From a checkpoint of a small transformer trained on Wikipedia: rotary positions, capped logits.
Each number is 128 + 32 x the weight over its row's rms, rounded and kept within 0 to 255. Layers, rows and columns count from 0. The size above them is the row's rms in percent of the matrix's.

# layer 4 MLP up, 256x64, rms 0.0851, rows 46-98, columns 0-63
size [108  98 100  93 109  95 103  93 101  87  94 108 105  98 101  88  94  89 104  94  90  90  90  95 105 114  83  99  90  84 108 113 104  87 109 106 108 116  90  98  98 101  90  99 113  88 100  92 102 104  93  92  87]
[[ 64 137  93  69 125 174 176 138 121 141 116 115 151 192 145 147 143  68  46 118  95 148 109 183 100 126 107 127 112 146 176 150 159  98 139 143 154 112 126 131 148 169 121 104 140 142 102 113 103 178  80  96 124 127 155 114 153 112 106 148 102  81 130 212]
 [113 129 107 205 176 133 101 140 187 111 107  78 121 141  74 146  50 157 196 110 126 101 140 111 109 157 149 117 156 103 136 116 119 107 149 161 168 103 135 130 107  84  96 103 116 140 137  69 149  81 152 147 144 116 159 116 189 108 186 100 152 120 126  73]
 [ 93 105 120  99 130 163  66 151  85 129 120 118 126 135  93 166 188 105 112 116  85 144 107 142 111 137  99  78 116 187 127 141 142  95  83 126 109 109  99 129  97  61 165 117  69 160 103  81  97 102 111 186 160  96 170  85 150 165 133 192  98 146 147 127]
 [113 148 133 158 125  52 119 163  97  66 115 105 128 143 142 183 111 111 163 136 169  79  86 118 150  92  92  69  45 114 136 113 106  83 113 133 118 136  94 166 133  59 121 114 150 109 126  88 110 155 126 124 136 139 134 105 161 110  43 115 128 115 138 175]
 [ 62  65 113 111 106 104 107 180  95 126 112 181 151 100 121 156 101 176 128 168 153 136 182  82 133 108  78 125 125  60 121  49 124  88 120  99 109 180  94  95 130 105 124 137 123 133 128 132 101 101 178 185 124 133 131 114  96 147 107 159 122 117  77 110]
 [156 141 131  67 168 109 129  97 117 118 118 148 150 127 141 185  53 118 110 162  91 124 142 147 216 138 151  78 146 174 154 108 151 125 137 130  80 123 125 174 109 157 184  73 115 135 138 157  63 141 138 145 136  54 100  96 132  94 131 133 101 161  98 127]
 [114 114 132 140 145 134 134  94 149 193  95 131 176 131 120 114 146 122 147  57 149 107 204  67 137 181  53 145 104 135 140 114 126  73 160 107  87 125  57 142 120 124 127 137  79  90 164 184  93 132 115 132 158  99 131 112 163 132 130 128  69  93 130 116]
 [ 74  98 170 129  92  91 104 146 121 110 134 107 171 150 108 141 147 118  84 113 174  71 142  83 131 108 148 129 112  67 117  48 155 125  90 147 128 112 110 144 123 157 108 154  75 139 151  84 105 133 137 127  99 172 143 201 136  96 201 105 125  72 157 111]
 [108 100 118 124  84  93 150  69 103  90 166 101  74 125 150 115  62 125 147 191 143 104  57 101 122 177  91 119 128 137  73 135 149 116 102 150 137 164 174 107 136 100  85  94 177 158 136 145 126 184 157 158 178 114 169 160 124 126 162 122 149 122  87 118]
 [131 158 116  81  80 135 140 135 157  51 137 166 125  93 141 157  66 133  38 230 175 109 155  98 147 118 137  92 125 100 126 128 120 162 117 125 111 132 127  89 125 177 155  77 167  83 112 104  87 133 116 123 156 109 138 151 139 121 114  82 113 136 130 120]
 [ 42 124 106 168 143 121 122 167 124 166 143  67 161 148  58  95 108  95  98 141 113 143 148  52 107 122 113 176 147 103  96  92 112 159 128 159 153  87 166 132  74 108 152 127  87 117 122  94 115 109  94 116  92 155  84  89 156  87  85 133 129 161 141 114]
 [129  96 137 102 131  94 121 112 111  62 131 127  86 140  99 172 110 127 124  68  90 102  89 188 171  70  96  92 108  92  57  86 160  44  76 147 129 105 140 127 101 113 197 148  87 142 122  80 119  85 116 141 122 108 121 134 119 117 107 121 130 141 129 123]
 [142 131 150 146 121 113  95  97 163 147 108 128 125 114 183  60  73 163 127 114 114 116 145  63 146  63 167  75 133 134  98 103 113 126 134 120  49  93 122  92 148 124  95 130 123 103 115 121 169 141 163  80 199 169  94  93  89 163 154 155  97 109 147 157]
 [ 91 120 144 153 145 144 170 140  99 171 124  97 131 147 108 146 100 105 132 101 107 124 158  61 102 100 155 151 126 130 142 157 102 164 116 128 143 139  74  86 208  60 155 153  87 179  85  98 158 123 142  89 184 141 163 142  87 148 161 123 116 156 206 117]
 [ 98  98 122 125  90 113 149 179  94  97  28 115 142 160 170  92 118  80 154 147  73 136 152  88 104 138 131  94 166 136 113  84 116 142 128 105 172 153 133 107 100 120 140 110 107 108 110  86 121 154 141 186 179 157 129  62  92  75 137 109 131  85 116  89]
 [115  98 102 163 126 117 161 140 165 166 153 159 180 126 156  77 135  99  69 150 114 108 156 117  95 142 112  85 147  44 128 172 175 108 120 139 127  78 130 108 152 191  72 130 137  83 100 143 117 199 119 127 173 164 139 138 119 108 187 149 114 142 169 128]
 [150  93 122 169  66  75  88 164  78 109 111  98 108 112 158 131 131  72 135  79 111 215 155 113 111 134 119 123  92  83  63 173  93 130 104 103 143 116 147 164 144 116 145 112 167 134  95 145 150 185 125 201 113 137 132 118  95 174 139 117 147 133 101 143]
 [118 131 142 158 116  98 137 115 154 122 152  94  95  85 124  55  86 102 134  76  79 137 146 125  97 120  74  73 104 166 139 142 191  92 169 136 144 148 140 157 180 130  84  87 125 118 191  83 127  63 117 103  77  94 108 110 153 153 105 131 142  99 112  92]
 [103 162  96 142  81 170 127  97 169 162 159  71  86  43 157 145 154  86 116 105 153 103 192  64 128 140  77 106 124 148 121 140 134 151 163 146 144 113  90  84 135 136 144  60 121 162 166 132 140 108 145 113 158 116 145 149  92 172 158 101 162 154 103 146]
 [ 97 135 144  54  72  83 130 108 131 142 120 124 140 102 126 162 113 187 126 105 160 105  87 124 137 154 109 107 114 140 119 154 107 160 101 151 157  94 125 144  39  99 152 113 146 158  58 193 180 126 136 179 121 104 103 112 216 121 126 131 116 149 147 148]
 [ 92 125  73 131 132  65 131 130 138 120  75 163  80 147  99 104 117  76  78 139  70 145 115 107  75 123 129 116 103  74  89 131 183 121  90 128 116 131 123 195  78 157 165  55 162  88 108 121 125 101 118  98 101 109  97 119 121 112 121  91 147  79 114 117]
 [ 95 130 125 116 124 106 130  57 140 142  76 126  91 111  78  80 101 161 122 134  88 146 118 133 177 100  64 165 151 133 156 142 160 125  99 112  86  93 117 150 108  87 131 103  75  43  71 147 108  80 140  71 138  97 177 162 145 123 137 103 119 110 141 153]
 [ 98 133 111 109 139 138 153  93 162 144 174  98 149  90 166 132 131 120 104 138 205 117 153 141 180 140 118 103 133 150 140  88 116 109 191  89 141 159 114  85 111 103  61 106 141 118 184 174  76 127 101 176 142  92  92  98 184 129 190 129  69 118 127 118]
 [120  84 158  89  68 122 170 117  85 179 132 161  72 116 167 142 111 143 125 123 175 132  91 118 110 133 126 162 144 165  87 180 213  92 150 175 133 188 124 106 115 177 129 118  96 147 114 161 167 172 147 136  89 135 132 137 109 161 171 131 134 118  80 161]
 [151 210  94  71 135 155 155 163 135 128 121 155 105 118 130 155 195 121 180 110 113 172 135 112 162  91 103  95 171 145  79 118 140 150 115 171  88  86 123 110 151 162 129 109  67 168 132 123  96 135 183 128 117  72 160 142 137 189 139  95 137 120  81 115]
 [130 110 131 150 127  91 160  98  94 100 128 136  71 146 117 159 121 113  34 144 192 199 114 131 148 108 100 131 107  92  97 192 127  86 105 114 143 143 141  98 120  99 144  87 105  88 154  81 145 156 128 163  83 183  95 151 158  95 120  78 146 129 138 172]
 [113  81 142  58  83 110 165 116  75  91 103 152 148  87 111 135 125 180 119 140 109 177 142 168 127 139 132 141 164 114 164 130 143 122  49 107 112 127 155 113 109 131 127  93 139 100 129 192  92 128  76 172 148 124  81 169 122 110 106 120  96 162 208 160]
 [152 153 113  92 118 144 132 130 127 147 161 160  52  97 105 102 155 109 162  91 121 145 114  82 151  41 117 176  90 117 138 129 165 167  77 138 111 115  98  86 139 124 149 121 113 150  86  98 170 156 134 142 124 128 123 188 166 144 149  34 128 162 133 176]
 [ 76 166 123  91 112 132 109 141  90 140 173 118 170 183  93 111 124  92  42  69 101  86 115  85 126 156  93 116 144 129  83 145 152 117 143 130  69 157 163 114  63 102 121 125 145 140 165 140 113  95 137 120 111 113  72 167  77 151 153 172 124 107 108  92]
 [148 126 133 112 103  93 136 144 144 134 130 110 161 123 221 164 129  96 158 115 113 166 109 133  84 162 161 163 184 150  57 121 165 145 151 111 135 139 153  82 193 116 125  57 119 134 124  82 129 139 163 140 110 146 133 175  68 137 127 174 129 118  84 189]
 [142 168 117 103  70  90 199 145 105 145 168 178 202  94 127 103 155 113  93 122  82 133 158 170 131 143 151 142 110 173 134  79 117 128  86 163 192 114 112 147 133  73 151 117  68  87 119 130 136 138 114 152 118 122 153 131 158 137 100 130 135  86  54 136]
 [ 88 129  91  71 133 140 128 113 114 147 110  60 110 108 153  77 162 117 142 150 107 148  99 112 170  91 114 124 108 152  80 140 152 149  91 136 155 101 169  84 151 111 116  45  87  99  90 130 109 139  85 108 143  82 187 199 153 158 171 155 130 114  98 102]
 [168  97 129 133  98  82 121  73  73 156 150  86  81 109 141  89 117 122 156 120 137 114 126  90 108 105  91 146  80 154  84 113 194 105 147 162  95 106 147  96  67  80 111 147 113 114 141 161 123 178 187 122 107 151 147 132 113 115 125 105 189  67  77 135]
 [130  75 162 171 116 167 186  91  87 121 150 109  66 136 168 141 178 110 103 141 106  89 153  89  85 177 122 116 129 189 122 111 116 101  91 168 109 108 142 112 155 104 127 103  69 114 126 135 107 203 101  98 119 101  75 158 130  92 132 127  88 137 149 177]
 [128  45 135 117 119  71 149 128 131 154  94 174 117 108 165  67 120  95 122 121 153  95 125  32 121 122 122 141 103  96 103 149 129  78  77  89 174 138 104 131 152 168  66 171 102 147 104 132 121 145 108 119 160 113 134 111 107 138 154 173 129  73  91  99]
 [154  91  81 103 131  78  91 101 125 113 126 143  98 150 125 152  51 125 108 155 140  92 150 108 136  89 166 141  93 111  91  74 102 170 115 139  97 160 141 184 141 150 162 116 105 124 177 211 105 145 122 110 169 164 186  87 143 135 164 153 147 101  86 162]
 [ 84 115  88 128 102 142 157 138 148 134 193  93 156 112 137 165 150 100 100 150 141 117 107 122 154 138  98  78 142 154 113 156 117 139  37  83  98 126 183 104 138 126  95  77  50 165 148 154 108 135 173 139 140 147  98 160 144 130 177 110 119  52 109 150]
 [137 105 158 141  90 146 139 146  96 164 102 172 130  91 148  75 115 106  99  66 158 124 110 127 150  33 104 130  93 126  88 131 139 104 100 113 126 101  37  71 133 153 118 151 148 134  41 134 134 142 156 147 115  86 127 148 163 150 131 102 136 160  88 109]
 [132  81 139 173 104 105 167  89 113 104 133  81 127 125 123  96 158 102  75  84 121 101 129 108  99 131 129  91  71 148 133  89  49  73 154  73 183 147 148 139 128 124 123  94 114 119 115 135 124 212 166 112  81  98 129 147 105 127 171  77 103 148 159 145]
 [100 106 154 157 139 196 120 125  85 170 128 131 146  93 146 143  58 124  66 131 121 193 136 115 145 101 122 140  37 149 131 138 113 143 148 139  98 151  91  84 140 193 188 121 143 109 145  97 156 120 143  91 151 122 129 111  68 140 139  99 181 158 167 139]
 [ 98 174 134 124 171 123 144 206 120 149 135 148 149  96 124  96 163 121 136 118 143 133 129 175 140 146 172 116 156 164 163 108 189 157 128 188 201 180 122  75 119 160 154  96 119 157 148  94 105 178 133 134 193 160 128 113 117 142  80 128 148 153 135  62]
 [ 88  96  90  91 166 174 121 116 120 162  53 140 151 126 103 113  84 156  73 113 100  39 142 155 143 132 164 121  98  87 106 130 162 156  70 141 147 151 102 147 128 132 146 101 107 129 120 128  89 105  81 128 138 151 151  90 100 156 151  91 149 135 214 110]
 [111 125 158  53 102 114 186  75 104 168 194 138 143 142 192  82 151 145  78 140 124 135 105 147 152  91 108  85 120  45 119 128 148 134 126 100 168 125 107 131 125 159 112 128 127 135 143 107  92  96  65 122 101 124  98 141 114 107  62 150  77 126 160 134]
 [ 97 168 130  83 139  98 134 127 118 166 104 121 157 153 136 179 110  84 124 169 101 137 163 120 177 123  80 157 136 172 128  40 160 106 102  65 110  96 131 110 148 118 111 133  88  95 166 119  65 136 171 137 124  86  84 153 132  75 176 152 149 133  96 167]
 [140 156 147 114 107  78 194 148  95 126 177 149 130 121 152 157 137  63 112 154 146 149 156 126 137  95 118 150 105 166  67 140  98  97 138 129  59 161 146 180 122 165 133  81 124  86 168 135 129 126 174 117 127  47 109 145 177 106 142 126  98 172 184 120]
 [105 123  88  91 137  96 154  89  41 153 124 122 139 175 200 137 139 127 113  86 161 143 136 104 128 163  79 101 161 177 142 100 125  63 124 103 151  77 118  73  95 154 161 103 145 100 152 108 120 120 141 127  89  93 108 124 116 112 113 156 158  64  73 144]
 [ 40 135  88 101 106 205 118 129 142 153 124 153 181 112 141 118  71 138  66 126 123 145 124 100 150  97  96 138 153 119 140 139 137 147  95 180 133  77 120  88 182 141 150 122 148 125 104  63 140 100  78 193 130 161  96 124 113 179 148 136 165 130 136 110]
 [100 172 103 144 129 107 128 174 144  57 140 149 150 115 157  79  92 112 117 130  77 109 156  90 126  45 103 156 117 106  87 110 145  93 101 159 103 180  91 181 106 140  77 147 159 143  87 112 173 156 135  71  97 169 163 148 131 135  99  81 150 131 131 109]
 [178 140 154  65 199 143 149  67 140 133 100 144 108  99 160 193 117 107  86 130 121 130 133  67 151 103 154 127 129 182 130 116 158  57 105 111 106 186 151 152 123 142 123 115  73  67 180 136 146 121 161  93 115 132 123 129  96  82 136 124 168 103 128 117]
 [ 67  96 151 100 147 125 186 128 143 114  78 166 118 158  97 157 114 103  87 113 144 144 102 139  59 126 103 105  58 175 136 104 163 165 121 109 146 118 160 160 136 162 118  94 130 153  89 196  90 177 109 119 127 159 171  89 210 110 126 123 137 127 117 136]
 [149 114 119 124  77 127  68 121 107 183 168 120 122 101 173  96 140 107 130 155  78 121 126  99 125 101  61  88  88 113 141  44 119 174 146 155 118 138 112  92 142 135 174  92 143 119 171  97 173 106  67  83 189  86  91 134 110 118 114 146 155 131 109 136]
 [159  89 123 111 156 133 131 144 187 117 121 123  75 151  97 192 108 114 151 113 140 134 187 101 108 139  78 132  74 136 121  99 161 161  83 161 122 149 120 148 108 159 108 118 136 129  92 112 112 163  99 112 192 134 101 109 223 137 130  81  76 185 122  81]
 [132 143  81 129  98  84 130 155 181  98  85 105  99 183 133 153  94 130 105 122 161 109 134 148 145  85  92 113 119 147 106  60 123 126  80 148 201 112  94 152  95 181 130  90 108 127 109 146 105 113  78  67 155 144 134 147 206 126  98 139  91 121  93 168]]
# layer 4 MLP down (transposed), 256x64, rms 0.0848, rows 46-97, columns 0-63
size [101  90  95  95 115  95  95 104  90  90  92 104  97  97  87  83  98  92  95  81  91  84  90  98  99 115  83  94  82  93 105 117  97  84 107 118 105 129  85 103 109 113  83  99 109 102 100  91 100  98  90  97]
[[143 166 105 154 112 129 130 134 178 129 100  88 132 185 107 143 113 129 163 110 125 151  96 133 105 147 140 127 170 172 120 142  91 143 154 115 123 134 164 151 106 126 137  96 130  99 112 108 119  94 202 166 105 122 122 125 199 135 193 102 129 124  95   0]
 [128  65 160  94  97 194 117 126  57 124 127 127 139 117 129 109 169  96  98 119 154 159 129 142 167 115 108 159 103 180 140 144 140 131 115 122 118 132  98  81 140 167 178 120 104 110 132 179 130 120  81 147  63 107 116 177  50 163  86 173 139 155 172 159]
 [184 124 116 158 124  84  95 119 189 131 203 148  79  75 104  82 104  86 149 164 207 115 129 177 126 141 157 137 147  74 109 111 115 147 134 181 101 123 163 136 155 124 102 152 107 117 205 147 107 138 120  96  88 125  72 132 113 125 138 106 144 109 111 105]
 [106 116  69 140 150 138 181 122  92 193 126 142 111 117 106  68 156  94 189 181 121 156 129 103  96 144 172 119 147 119 161  78 138 178  97 121 170 107 105 159 108 148 116 167 146 154 113 118 192 137  75  98  94  98 121 113 131 176 172 120 130 126  93  68]
 [125 171  85  98  74 100 105  75 119 122 121  66 179 150 122 104 186 134 165 124 156 136  85 138 126 106 140 117 125 138 173 157 107 134 210 110 121 113 167 165 145 115 118 160 146  70 191 121 129 138 165 110 168 139 110  77 162 136  82  92 133 106 105  74]
 [105 138 122 175 133 165 129  83 115  92 128 132  65 153 133  75 152 148 122 144 113 165 134 140 105 102  99 203 202 102  88 134  96 158  88 154 149 139 117  42 123 147 147 148 184  76 103 136 122 102 135 135 159 127  78 144 157 154  97 173 157 122 171 117]
 [145 135  88 116 153 117 195 128 136 103 153 131 122 110 174 144  99 163 138 150  96 127 133  85 123  99 151 128  99 160  60  99 148 187 129 147 118 169 174 150 114  78 154 131 127 142 118 103 103  91 105 113  57 151 110  79 115  78 183 176 210 165 130 124]
 [134 109  74 128 210 132 161 155 126  81 162 135 121 165  67 146 137 144 111 165 125 185 109  60 112 129 126 125 161  90 177 135 135 165 120 159  71 146 115 124 102 138 109 112  75 151 161 126 175 196  95 116  92 161 118 174  98 135 159 104  95 116 130  97]
 [ 83 114 135  75 171 115 102  94  64 150  52 133 182 117 146 165 128  92 121  78  95 148 134 131 192 112 118 186 117 106 108 165 165 167 117 119 148 142  99  94 113 137 139 117 137 119 149 109 126 108 157 102 122 193 107 112  56 134 105  95 104  69 133  96]
 [135 158 161 129 107 184 136  62 164 166 137 151 144  78 146  98 125 197 128 126 109 115 108  88 153  79 174 107 103 183 142 136 110 188 155 129  81 154 139 196 145 175  81 173 126 108 117 107  90 158 161  92 163 122 116 128 142  94 116  79 145 131 100 119]
 [ 97 142 138  88  85 204 167 113 143 124  78 102 167 150 187 134 104 167 108 161  90 118 137 169 140 148 114 120 148 165 101 140 176  81  89  98 120 168 160 137 121 208  80 142 143 144 141  81 162 145  86 121 174  89 165 156 137  90 168 127 140 111 124 134]
 [ 74 113 163 122 173 214 121 150 115 177 127 133 140 161 175 147 175 168 120 128 138 179  95 118 166 166 138 147 146 119  82 118 132 171 166 142 145 149 129 121  74 125 128 110 168 122  87 103 157 101 181 173 118 107 140 102 152 149 164 178 118  50 160 126]
 [104 127  92 107 115 111 130 104 142 104 123 111 179  46  82 108 128 133 172 161 166 153 137  41  86 134 173 133 114 114 134 175 122 165 178 157 110  96 143 144  98 130 136 203 112 122  94 117 169 141 149  78 179 130 137 143 147 144 108  61 108 110 100 102]
 [156 159 119  91 118 183  69 104 117 170 145 124 119 149 148 121 115  73 142 140 141  36 179 163  71 110 127 136 167 134 197 114 153 164 164 148 108 122 140 151 110 159 184 173 132 109 133 120 138 103 130 104  86 112  68 105 168  91 106  95 155 105 102 150]
 [135 144 107 125 132 140  96  81  94 157 144 162 113 151 164 125 176 100 109 100 190 132 160 183 142  73 109 141 128 134  92  99 151 115 146 124  56 133 133 162 137 133  83 158 162  94 142 130 104  58  91 138 120  93 160  84 119 160  25 138 137 118 139 166]
 [146 112 121 144  85 154 111  93 137  99  94 139  91  66 129 173 142 140 102 138 137 101 106 209 159  74  83  84  77 125 206 144 154 147  72 137 107 148 150 153 117 118 164 128 135 124 108 137 121 145 144 148  96 129 114 171  98 171 166  68  61 159 139 133]
 [162 120 110 104 142 139 159 186 108 153  97 131  61 132 132  85 142  61  98 174 173 146 137 100 113 147 197 120 140  88 175 106 128 155 100  77 146  87 126 149 100 164 140 111 114 113 127 142 116  58  97 125  68 161 153 137  93  86 121 185 115 102  99 105]
 [106  68 132 116  80 141 137 141  96 135 126 178 155 168 145 187 156 103 135 157 136  97 162 135 195  91  63 145 135 118 119 113 128 125 108 146  68  97 152 121  33 105 194 186 135 103 118 144 125 170  84 118  99 109 124  98 131 127 164 109  89 129 136 117]
 [ 90 154  96 104 104 129 104  72  82  97 129  98 137 139 182  93  82 153 139  99  95 160 118 165 110 191 158 112  90 116 143  96 119 160 180  97 138 130 109 173 128  61  69 110 122 152 180 113 114 141 133 102 186 148 154 107  98  79 155 124 114 160 123 187]
 [173 135 110 146 145 152 122 107 118 120 177 171  69 175 190 179  97 112  89 144 139 137  92  81 114  96 148 127 105 151 107 163 150 166 159  70  95 124 114 154 149 100 101  93 141 138 137 129 125  91 105  87 125 172 117 102  27 126  65 134 115 146 102 109]
 [199 152 108 168 104  86 134 128 111 122 155 157 103  63 153 189 187 114  97 153 151 105 159 102 155 106 103 107  97 125  88 170  84 127  84  86 150 148 105 120 183 141 150 132  81 129 141 160 107  89 158 154 124  66 115 174 118 166 112 161 125 183 131 133]
 [122 165 134  85 144 101 144 108 184 160 154 135  98  98 124 142 137  79 163 169 163  86 166 134 114 105 121  89  76 163 136  46 153  75 179  99 125 142 149 121 127 101  98 153 150 209 182 120 183 151  84 133 133 182 115 123 110 140 104 128 107 147 139 144]
 [106 137 133 135 102 175 130 113 112 175 132 120 141  99 128  51 165 119 202 125 147  86  65 140  88  68 159 107 179 141 156 132 179 156 143 158 124 139  98 124 108 138  73 151 137  88 121 122 179 125 116 111 111 144 150 145 107 126  90 109 230 146 120 124]
 [ 75 133 177 127  78 110 140 168 150 110 141 133  92  83 118 108 130 118 135 143 108  90 171 131 108 121 114  59  89  82 183  62 105  65 132 103 138  96 102  80 108 144 132 170  92 112 150 128  68 146 138 164 110 161 150 171 113 131  97 146  97 198 119 123]
 [111  87 199 153 130 141 132 121 109  85 130  93 162 123 141 144  99 189 140 140  99 111 172  89 127 161 130 110 129 110 128 192 121  70 179 131 105 128 146 124 120  64 164 143 150 105 211 181  93 158 115 155 168 176 132 145 108 114 154 168 150 152 156 175]
 [141  86 120 186 125 165  97 141 131 136 159 164 118 103 136 106  72 123 130 162  87 142 135  72 124 150 117  97  50 152 171 115 124 201 102 181 115 148 171 169 143 117 134 119  67 172 116  94 145 145 130 168 113  54 148 125  91 140 144 140 117 156  74 145]
 [182 178 122 165  96 146 125 122 229  97 112  83 132 100 157  89 117 118 120 109 170  99 160 139 143  90 122 106 115  81  89 158 145 136 144 128 125 161  99 148 152 109 102 178 144 162 146  45 156 128 134  99 128 113  99 117  89 111 160 110 183  64 116 106]
 [ 72 170  86 136  97  47 181  87 145 128 102 143 149 105 134 136 104 104 139 141 116 163 154  93 129 118 128 123 135 127 132 115 154  86 175  30 130 127  93  92 120 116  60 119 121 169 112 144 126 127 118 131 151  98 150  75 101  63  85 136  89 133 109 169]
 [ 98  86 138 132  89 114 138 137 122 183 125 170 132 171 156 145 100 100 145 162 122 161 131 162 115 120  74 146 133 137 138  98 128 149 115 111 184  98 115  76 178 160 180  82 184  94  75 157 109 159 117 201 144 185 123  91 176 108  91  98 110 127 167 153]
 [104 142 127 183 164 156 140 143  89  98 132 115  87 122  90 132 145 117 145 171 197  97 125 193 178 102  84  96  89  88 178  72  50  78 112 131 117 108 115 134 141 140 133 143 161  91 130 192 120 159 136 170 106 110  98 102 176 132 129 154 157 144 110 130]
 [106 107  75 166  93 160 135 118 165  46 133 103  82 173 103 169 143 147 146 119 163 149 118 193 102 189  79  95  97 149 151 143 126 160 127 169 102 146 120  75 131 176  91 157  91 160 153 109  91 138 132 148  92 114  98 130 182 178 128 107 107 152 121 122]
 [175 147 157 149 176 176 159 149 143  80  55 100  60 123 208 116  70 125 102 177 150  96 141 131 120 136 107 151 138 107 147 156 129 154 142 129 173 124 149 145 146 144  64 126  98 136 108 148  91 129 162 107 127 165 156  52 125  80 110 104 142 150 116 126]
 [125 142 125 136  74 128 153 149 162 103 175 148 167 141 139 128 130 149 109 161  84 140 157  40 131 143 132 160  98  96 154 135  75 191  86 122  96 159 102 133 168 127 137 186 103 162  74 107 118  74 140  91 132  56 144 137 116 100  80  90 121 134 151  86]
 [ 99 150  81  86 144 132  92 165 219 172  90 151 147 157  93 136 115  96 139 101  99 161 146 161 166 100 145 179 155 102 151 207 152 128 158  79 135 128 135 138 118 119 160 107 176 115 121 132 117  99 117 179 110 154 119 126 212 124 121 150 157  98  91 124]
 [145 192 130 182 127 161 101 104 122  66 116  67 137  96 120 135 160  82 102 121 171 103 158 105 148  82 169 185 141 167 143 144 150 128  90 192 141 118  94 146 152 173 138  97  81  71 142 205 115 125 133 135 131 129 145 158 156 109 108 115 109 150  79 120]
 [102 162 148 139 174 103 123 122 165 124 137 146 108 164  90 104 151 174 110 107 128 150 121 161  80 111  89 141  86 103 149 184 112 153  84 132 125 167 228 187 167 115 107 135 135 175 142 101  78 129 134 124 163 143 123  63 116  70 144  98 111 115 169  89]
 [164 152 116 153 136  91 133 120 154 150  81 185 140 158 198 104 130 117 125 130 108 168 157 104 155 169 135 106 106 136 120 131 178 146  75 105 212  62  98 141 127 120 166 154  89 134 124 162 179 131 162  83 131 103 123 100 120 186 119 114  71 125  95  79]
 [129 127  92 127  55  82  86 199 145 159 147 122 150  99 168 110 151 121 141 183  90 156 124  89 118 118 151 155 139 146 171 211 168 166 134 150 156 115 104 152 134 141  99 108 171 168 138  59 115  93  91 124 113 115  83 169 100 157  77 143 118 137 129 130]
 [ 86  51 141  67 118 108  75 115  91 150  77 117 147 127 181 175 132 151 131 108  94 141  70 182 143 149 154 138 105 175 111  96 182 137 166 115 164 104 105 123 141  98 111 145 188 176 175 141 119 118 174 133  86 103 113 172 113 104 147 139 148 158 130 131]
 [124 153 137 140 171 163 144 150 129  94 117 135 140  95  82 163 184  87 170 160 131 146 119 104 160 149 167 206 136  99 163 116 135  61 149 140 157 120 100 148 145 163 114 155 124  70 165 141 114 151 128 141 136 100 167 126 169  56  46 146 159 149  92 107]
 [117 155 133 121 149 121 115 109 164 100 188 123  96 185 135 108  84  95 151 148 109 119 170  99 125 193  88 112  84  60 114 154 126 136 138  71  93 103 150 138 153 110  95 103 132 155 124 170  68 147 100  92 158  71 151 128 231 125 121 120 128 140 122 130]
 [177 132 133 133 159 124 135 139 101 134 185  95 138 117 187 115 185 123 114  98 164  85  96 157 147 164 136 164 177 157 146 108 170 142 105 176 176 155  78  95 129 117 143 144 155  99  55 109 204 102 142 117 105 143 126 102 188 102  61 125 127 125 117 105]
 [137 152 107 177 111 110 117 140 155 119  74 126  85 159 100 169 133  80 190 151 122 132  77 135 120 171 172 115 162 175 132 124 132 158 162 115 148 136 202 151  90 135  97 100 122  93 114 132 161 131 194 178 113 108 142 107 143 120 183 102 130 139 103  39]
 [186 160 116 166  95 124 194 138 142 148 139 150 128 152  96  94 118 138 124 151 146  92 119 150  74  84 161 115 105  73 127 212  87 153 123 145  78 122 162 148 122 128 188  92 107 137  88  96 157 139  82  84 150 158 124  88 133 127  79 101 101 152 156  79]
 [105 140 117 116 162 178 109 133 143  73 100  88 146 178 137 129  88 157  96  59  87 132  95 164 124 103 144 114 147 121 148 134  53  49 138 110 124 145 133 111 148  86 135  99 141  62 132 130 118 181 157 151 196 168 151  83 182  93 129 120 118 123 137 130]
 [145 164 128 133  82 170 148 103 231 102 128 115 110 199 130 128 180  73 147 182 135  83 127 208 101 142 158  70 103 119 129 130 145 142 142 151 103 127 171 200 163 111 112 140 124 134 103 110 133 138 157 180 102 116  97 139 152 134 131 140 114 112 113 128]
 [156 100 170 128  74 186 161 178 130 109 130 143  84 110 124 111 148 110 135 152 149  79 167 168 139 165  37 167  78  99 110 119 131  89 120 126 195  99 143 169 123 151 113 101 135 176 141 117  58 149 102 186 137 114 124 134 169 142 152 112 141  96 117 132]
 [ 85 172  96  62 159  76 110  93 140 120  73 115 126 137 145 151 146  82 128 158  96 175 153 107 116 142 119  89 101 102  95  98 150 123 138 168 162 187 104 122 127 138  93  90 125 165 100 165 129  64 148 119 140 158 165 137 119 146 164 162  49 147 177 163]
 [156 113 109 134  51 135 159 131 143 118 100 106  99 161 147 129 168 161 157 122 118 132 121 163 117 157 102 136 153  94  88 146 160 172 133 161 147  68 128 156 179 109 143 150 236 149  93  76 141 128 119 187  80 100 136 150 143 109 180 167 100 119 146  96]
 [148  83 102 135 127 148 111 128 127 164 189 167 101 172 119 153 137 127 135  96 193 119 116 169 179 139 151  86 139  81 111 111 151 146 101 142 186 155  85 146 115 132  88  93 137 175 175 200 138 122  99 163 121 144  93 160 133 121 137 152  62 136 153 201]
 [121 150 145  88 138 165 127 140 113  95  44  93  94 182 100 214 106 103 107 119 110 110 173 161 114 150 125  99 162 223 127 182 174 108 140 141 107  97 151 131  95 135 147 130 103  98 135 181 109 109 135 172 111 115 136 110 130 137 152 150 112 179 141  95]
 [167  44  66 141 139 100 198 140  71 129 118 135  59 145 127 112 128 142 154 125 176 113  86 174 136 124 106 155  84 160 128 102 116 158  90 126 140 114 108 157 163 156 107 172 143 112 150 143 135 140  95 192  92 131 140 115 157 133  80 133 103 141 196 157]]